config = dict(
    n_layer=12,
    d_model=96,
    n_head=3,
    n_kv_head=3,
    head_dim=32,
    d_mlp=192,
    vocab_size=3708,
    activation='swiglu',
    norm='layernorm',
    norm_place='pre',
    norm_eps=1e-05,
    positions='rope',
    rope_base=10000.0,
    rope_fraction=1.0,
    qk_norm=True,
    attn_scale=0.325,
    bias='qkv',
    tie_embeddings=False,
    parallel_block=False,
    init='uniform',
    init_std_qkv=0.0506,
    init_std_o=0.0,
    init_std_up=0.0506,
    init_std_down=0.0,
    optimizer='soap_variant',
    lr=0.00922,
    beta1=0.95,
    beta2=0.99,
    weight_decay=0.015,
    lr_head=0.00925,
    grad_clip=2.0,
    warmup_steps=126,
    schedule='wsd',
    decay_fraction=1.0,
    decay_shape='linear',
    final_lr_fraction=0.05,
    batch_tokens=32768,
    seq_len=1024,
    doc_mask=True,
    train_tokens=144400000,
    steps=4407,
    dataset='wikipedia_en',
)
Each number is 50 + 15 x the weight over its row's rms, rounded and kept within 0 to 99. Layers, rows and columns count from 0. The size before them is the row's rms in percent of the matrix's.

# layer 6 attention query, 96x96, rms 0.287, rows 0-31, columns 48-95
091:35 43 54 39 29 41 73 31 66 36 43 35 51 28 55 61 54 27 36 60 57 57 49 50 43 64 45 23 53 45 24 44 37 61 45 39 58 36 37 65 67 63 35 63 53 63 30 42
107:40 81 40 32 51 41 43 50 49 30 29 39 68 51 37 46 55 29 52 46 19 74 55 39 36 68 37 80 54 58 59 58 34 59 47 44 54 77 61 31 40 54 47 60 39 60 27 54
069:88 43 50 51 61 30 51 40 58 54 51 29 53 25 23 38 55 59 62 54 37 46 42 74 53 52 66 44 68 25 74 52 29 55 69 45 47 30 70 77 53 65 41 61 40 54 58 65
100:15 49 66 44 36 34 63 30 52 40 76 36 41 27 55 60 42 62 54 52 69 73 27 48 54 31 33 39 33 65 46 53 30 66 57 54 34 36 41 67 48 38 51 48 65 77 53 74
107:77 63 51 69 75 66 39 63 33 17 42 64 65 64 48 27 75 43 45 37 20 66 39 40 67 53 53 66 56 41 77 58 54 37 47 49 59 58 42 36 34 69 49 43 43 43 46 37
073:61 32 54 33 44 59 43 29 70 44 60 43 40 46 27 62 70 74 61 43 48 54 40 63 54 35 55 24 49 26 64 58 51 73 27 63 55 37 63 38 40 45 60 22 34 39 68 74
086:32 37 30 44 24 43 48 34 73 80 74 28 41 45 54 63 37 61 68 63 66 23 52 51 53 29 48 42 55 47 33 46 51 62 43 62 44 30 64 50 39 25 48 29 54 44 42 56
071:18 54 27 51 49 63 67 53 58 76 72 49 44 59 57 32 57 41 49 64 66 51 49 38 30 56 68 61 45 70 44 63 33 45 56 15 25 53 34 29 63 06 46 34 49 65 37 33
109:40 67 46 78 54 70 52 78 37 26 28 55 48 53 58 57 74 57 48 38 48 56 48 38 70 30 77 49 51 46 58 61 41 23 34 35 48 45 45 35 36 60 74 68 39 29 43 61
081:27 41 34 22 18 46 65 47 36 49 47 52 40 45 46 71 48 56 50 71 31 47 49 63 17 51 33 23 53 48 33 44 42 54 57 39 54 41 47 44 46 39 74 23 57 48 45 27
096:78 59 62 52 48 24 49 35 54 59 55 43 62 48 29 43 45 48 52 25 56 33 50 39 56 57 25 63 42 37 38 44 58 81 45 53 57 49 67 61 86 53 28 48 42 64 52 50
087:56 50 52 88 57 65 45 57 57 53 46 22 42 71 56 32 59 72 46 33 54 41 63 33 43 43 88 73 35 32 50 70 53 37 56 50 56 52 59 35 36 55 66 58 25 43 30 59
094:48 73 44 55 50 78 68 80 49 46 24 70 71 55 49 72 50 41 44 34 28 81 54 54 51 33 53 39 31 27 76 53 37 37 46 49 60 77 40 47 58 58 56 70 36 57 52 71
100:79 50 74 36 43 20 52 70 27 52 35 77 54 43 41 64 45 43 39 49 21 52 48 61 50 52 48 69 63 68 59 41 53 54 57 60 43 69 70 69 62 77 49 65 50 45 58 46
087:43 54 48 59 32 56 24 66 49 45 41 47 35 57 59 49 45 46 56 86 50 73 54 50 57 60 90 55 70 42 44 75 42 43 39 63 31 66 57 44 50 88 64 89 71 51 55 46
094:06 47 72 29 55 29 79 36 34 56 53 36 34 46 59 50 40 45 48 71 84 40 28 50 42 45 53 71 48 39 23 41 54 66 60 48 45 39 60 70 50 62 75 40 63 43 42 49
089:80 54 44 33 62 38 72 54 64 50 70 42 51 35 40 21 52 79 58 46 63 40 30 44 49 42 30 38 15 66 47 63 47 67 48 23 50 32 58 57 53 23 45 44 41 29 31 17
114:60 65 36 47 71 76 35 61 66 65 72 61 66 53 41 60 54 76 62 63 48 45 63 74 60 68 56 21 46 52 67 38 61 45 66 68 63 45 37 40 67 53 44 41 45 78 77 60
090:12 34 55 24 32 27 68 61 44 64 73 52 67 20 49 47 19 61 67 77 48 42 66 72 58 63 69 54 69 56 41 28 29 57 64 41 33 57 57 55 55 58 37 33 53 53 70 66
081:65 46 49 65 29 45 65 38 68 47 58 58 34 45 42 59 48 57 31 48 50 57 95 32 36 60 34 70 41 72 57 54 34 49 77 28 61 36 71 61 41 38 74 58 57 52 55 66
142:12 57 52 43 54 68 53 56 39 34 53 35 17 47 64 19 25 51 20 69 64 70 51 41 42 29 50 65 27 59 40 69 25 57 35 43 47 75 77 24 57 67 70 47 52 64 31 30
114:37 65 41 20 66 23 82 52 53 58 92 45 66 61 54 51 44 54 58 54 53 47 41 50 51 76 38 69 33 58 51 61 54 75 89 47 58 50 55 46 42 44 33 48 60 59 55 43
138:20 39 68 41 29 47 51 56 46 66 70 57 69 41 44 69 30 70 64 60 62 71 41 33 75 78 79 69 46 61 45 23 39 41 56 46 50 56 72 56 70 56 67 74 82 59 57 45
125:60 52 75 64 49 37 43 49 60 79 48 43 59 47 59 66 42 57 55 67 55 75 65 41 68 48 47 65 41 38 55 51 67 74 47 52 51 58 53 54 60 69 43 79 84 68 39 78
108:61 60 43 51 47 55 61 38 44 55 54 95 53 71 38 50 58 32 35 60 51 53 64 52 58 44 64 25 18 51 81 59 65 43 48 49 52 32 19 39 41 75 42 60 52 43 23 46
116:38 57 72 41 25 34 61 35 48 57 59 46 47 46 47 32 61 38 76 69 78 49 46 67 51 53 47 45 69 57 40 51 13 65 45 67 36 52 60 52 77 66 53 55 71 70 39 54
101:57 28 32 64 85 53 51 55 56 40 37 42 49 31 66 47 43 40 41 40 55 65 52 58 36 33 42 61 93 41 43 66 23 65 56 59 60 76 61 44 31 57 34 21 67 53 68 53
130:57 47 24 46 56 68 42 44 46 36 50 44 54 70 87 57 62 16 49 45 55 48 62 58 27 48 21 31 51 37 70 62 35 33 42 54 54 38 43 25 38 30 39 41 30 56 25 26
131:56 54 47 69 70 24 45 82 33 36 45 34 53 44 56 42 51 76 44 50 40 35 58 61 35 52 22 34 56 28 41 57 36 27 53 37 63 54 44 38 30 51 62 30 48 45 52 30
107:54 43 60 40 61 51 50 65 42 82 56 70 44 45 54 39 59 51 55 60 74 67 55 47 45 30 71 30 49 44 36 62 59 64 26 17 41 39 67 50 67 53 45 67 34 66 60 40
108:26 35 51 28 45 49 74 28 59 74 86 65 46 33 54 53 45 63 33 59 63 53 62 44 72 48 59 59 57 38 40 50 49 79 76 47 33 58 60 85 58 83 43 57 79 60 57 52
104:49 61 78 35 40 17 48 65 44 44 53 50 58 40 38 35 32 23 53 57 43 55 53 54 20 38 59 54 77 57 74 65 55 13 30 65 49 33 40 36 60 56 42 49 56 54 66 65
# layer 6 attention key, 96x96, rms 0.297, rows 0-31, columns 48-95
098:51 45 32 31 57 36 57 43 75 69 47 55 48 53 62 59 44 75 46 36 49 19 41 53 53 41 52 23 66 61 36 71 55 26 31 34 62 38 22 45 50 30 36 26 72 54 58 23
070:60 53 53 78 43 41 23 50 41 55 54 51 60 65 59 22 45 43 49 48 50 28 72 42 44 53 34 82 47 48 54 31 32 65 58 41 33 55 58 27 29 51 87 70 41 42 45 57
079:72 68 74 55 42 73 80 33 56 65 51 58 60 44 62 46 81 44 41 41 43 46 64 32 62 61 43 41 60 09 39 36 65 39 53 39 33 61 26 60 62 50 57 64 15 25 41 40
117:50 48 59 28 74 44 59 45 81 57 45 53 58 31 94 77 61 65 60 12 58 32 48 42 57 50 47 33 63 50 55 44 57 57 58 63 47 36 65 56 57 60 21 43 64 62 60 35
096:54 67 52 57 47 82 31 37 34 36 45 53 32 50 13 38 37 29 32 48 43 36 26 29 32 54 43 66 25 42 38 24 47 51 47 68 40 42 62 25 53 50 71 46 40 60 39 92
081:21 53 36 49 53 41 35 44 48 34 48 62 48 53 50 78 24 53 47 53 48 33 59 36 69 36 55 48 42 36 37 46 57 83 41 55 20 31 16 46 40 59 63 84 52 65 31 64
109:16 41 39 38 65 31 46 53 67 52 62 56 54 48 77 67 45 52 55 61 38 51 44 56 44 37 43 62 74 65 50 62 31 70 51 36 39 45 22 38 61 49 44 53 74 58 59 37
099:37 45 49 53 20 45 55 38 31 61 66 42 42 60 48 54 51 40 62 65 07 73 74 53 48 51 60 43 61 66 65 60 33 80 78 56 43 53 68 82 52 58 82 41 41 49 56 42
079:26 65 42 61 48 79 19 64 42 22 54 34 31 39 50 73 29 39 53 52 42 48 34 43 38 31 59 42 24 17 54 29 28 41 35 51 25 47 68 54 53 51 60 64 44 61 22 88
086:53 52 38 58 57 42 54 67 47 68 47 71 52 58 50 59 69 86 55 57 60 48 43 50 66 52 48 47 66 86 64 75 75 62 53 49 42 42 53 29 34 41 72 46 79 52 61 20
082:59 20 39 54 41 41 60 53 58 69 52 50 69 47 41 11 40 42 59 72 57 65 86 62 69 60 41 50 39 72 46 40 37 65 77 32 53 47 32 44 43 56 56 52 33 41 42 20
079:48 45 47 76 37 86 21 51 31 45 52 17 43 37 45 30 30 18 55 63 21 62 60 38 66 59 60 65 42 19 74 59 44 46 40 61 35 61 51 51 60 66 55 68 31 31 32 76
100:45 54 57 34 51 71 62 41 31 23 52 36 45 36 58 58 43 15 39 18 31 75 72 49 31 49 13 61 38 31 53 34 55 54 31 46 37 65 64 42 46 63 33 59 35 50 35 71
088:43 55 53 66 61 64 54 53 21 54 55 51 29 34 39 27 53 32 48 41 49 54 33 24 51 55 27 35 17 42 54 45 57 37 47 27 47 66 70 54 24 36 48 66 39 36 65 44
093:34 42 53 48 59 57 44 49 30 67 51 51 53 44 56 51 28 58 48 24 36 50 46 48 39 45 61 34 53 34 64 50 36 58 38 63 46 59 23 46 35 57 60 47 12 40 33 55
095:41 42 44 20 47 48 65 42 52 40 41 62 49 47 59 70 63 46 30 49 59 54 28 72 47 34 56 15 81 50 51 79 69 55 16 58 43 55 36 51 38 59 41 42 61 65 37 56
107:47 53 43 53 50 40 61 30 66 45 71 48 56 63 73 46 77 55 35 75 57 54 39 53 32 33 48 45 59 72 65 86 63 56 42 46 68 61 13 75 29 34 55 53 71 55 25 30
094:67 53 52 34 42 52 57 32 35 56 45 51 35 59 44 74 46 40 25 59 46 61 27 87 22 41 34 46 33 37 57 55 63 65 42 45 51 43 20 41 41 66 38 57 58 78 45 73
116:68 73 71 25 40 42 78 46 66 63 60 51 83 70 37 83 31 80 44 32 43 32 43 70 60 59 70 37 79 51 46 42 60 42 43 72 46 65 41 64 49 70 66 31 62 48 74 67
117:43 54 65 22 64 55 54 52 80 57 51 75 54 56 41 50 66 37 51 22 54 53 42 43 53 62 43 56 36 69 73 70 02 43 69 55 54 35 60 21 33 37 56 40 49 49 64 61
067:42 59 54 65 49 47 75 54 50 59 70 46 42 66 63 44 57 66 44 33 66 34 60 45 57 41 67 48 85 67 26 42 66 57 58 38 39 63 62 63 56 42 49 51 62 48 15 19
107:72 72 43 27 57 48 36 34 77 58 50 62 81 65 49 43 74 73 28 74 56 70 47 66 58 55 52 54 76 46 50 48 60 55 59 51 59 40 42 54 66 60 43 36 55 54 48 31
102:21 34 69 51 34 14 52 78 49 66 54 44 31 55 77 72 45 59 54 48 57 56 52 61 69 39 81 71 62 73 12 63 47 39 71 42 43 37 58 77 42 24 64 46 61 44 45 29
119:35 43 51 63 41 20 51 74 58 51 42 40 58 75 65 87 65 77 87 38 47 33 63 29 61 42 63 36 70 40 41 60 60 45 58 60 46 27 47 76 45 57 47 47 56 59 51 82
113:44 73 52 47 68 57 39 66 46 24 41 64 51 60 35 63 67 28 58 44 65 57 29 28 73 46 62 49 33 37 47 51 72 54 69 39 50 46 68 34 33 55 37 71 40 53 67 85
120:44 56 53 44 48 10 44 55 56 70 53 43 37 63 65 57 37 73 51 54 59 41 58 65 44 26 48 36 46 50 37 43 38 32 28 65 21 23 51 54 42 60 39 68 61 63 56 34
119:41 85 17 63 52 45 72 80 44 28 76 49 62 25 66 68 56 51 60 40 53 43 28 31 29 67 42 74 75 45 65 52 28 50 73 49 56 52 50 56 41 35 50 35 64 61 57 38
095:66 62 32 51 65 84 45 40 55 41 34 49 67 45 29 35 37 38 38 63 27 69 51 61 26 64 28 52 38 34 72 45 62 66 39 46 55 55 49 12 73 53 39 37 34 48 54 34
116:52 45 37 38 57 66 39 31 29 50 45 63 67 40 25 37 46 45 48 50 34 41 49 51 36 91 34 47 52 30 61 21 35 53 56 51 59 67 51 37 59 64 70 49 43 49 52 37
099:25 49 47 55 53 54 46 55 53 58 78 43 35 66 81 81 64 48 52 46 66 33 38 69 42 00 55 41 69 32 37 61 40 47 28 40 33 57 65 74 49 53 38 57 57 68 35 42
123:59 49 37 52 53 40 34 43 54 65 57 42 40 46 51 60 44 68 38 52 81 43 38 72 61 21 70 15 64 49 37 52 55 62 41 48 44 25 49 40 47 35 25 39 64 74 59 69
121:39 60 81 32 49 21 47 52 29 43 46 48 54 37 51 31 34 36 53 56 48 39 47 73 48 40 24 59 58 51 61 42 27 26 36 60 37 41 68 67 59 57 24 23 82 47 52 45
# layer 6 attention value, 96x96, rms 0.366, rows 0-1, columns 48-95
100:40 34 42 68 64 53 43 46 46 53 30 40 47 64 72 55 31 65 49 32 43 27 58 84 55 36 64 65 79 55 67 64 69 52 65 29 52 57 29 76 77 52 53 77 48 51 27 34
091:57 70 42 24 51 41 50 53 57 48 49 30 23 31 44 40 48 50 69 94 64 57 82 53 42 68 43 42 59 44 22 68 60 25 58 52 38 29 38 33 29 57 31 45 83 48 45 31
# layer 6 attention output (transposed), 96x96, rms 0.316, rows 0-1, columns 48-95
099:55 46 66 52 39 78 57 72 54 58 39 42 41 66 43 60 43 17 49 66 33 57 48 88 63 25 45 69 57 26 43 46 61 28 23 58 34 47 40 57 48 55 62 30 81 49 47 36
092:43 52 78 67 50 56 64 52 73 49 49 37 62 57 48 37 48 41 30 60 38 43 48 24 45 59 32 12 29 32 48 38 41 65 74 30 38 58 65 52 56 51 57 29 57 86 55 56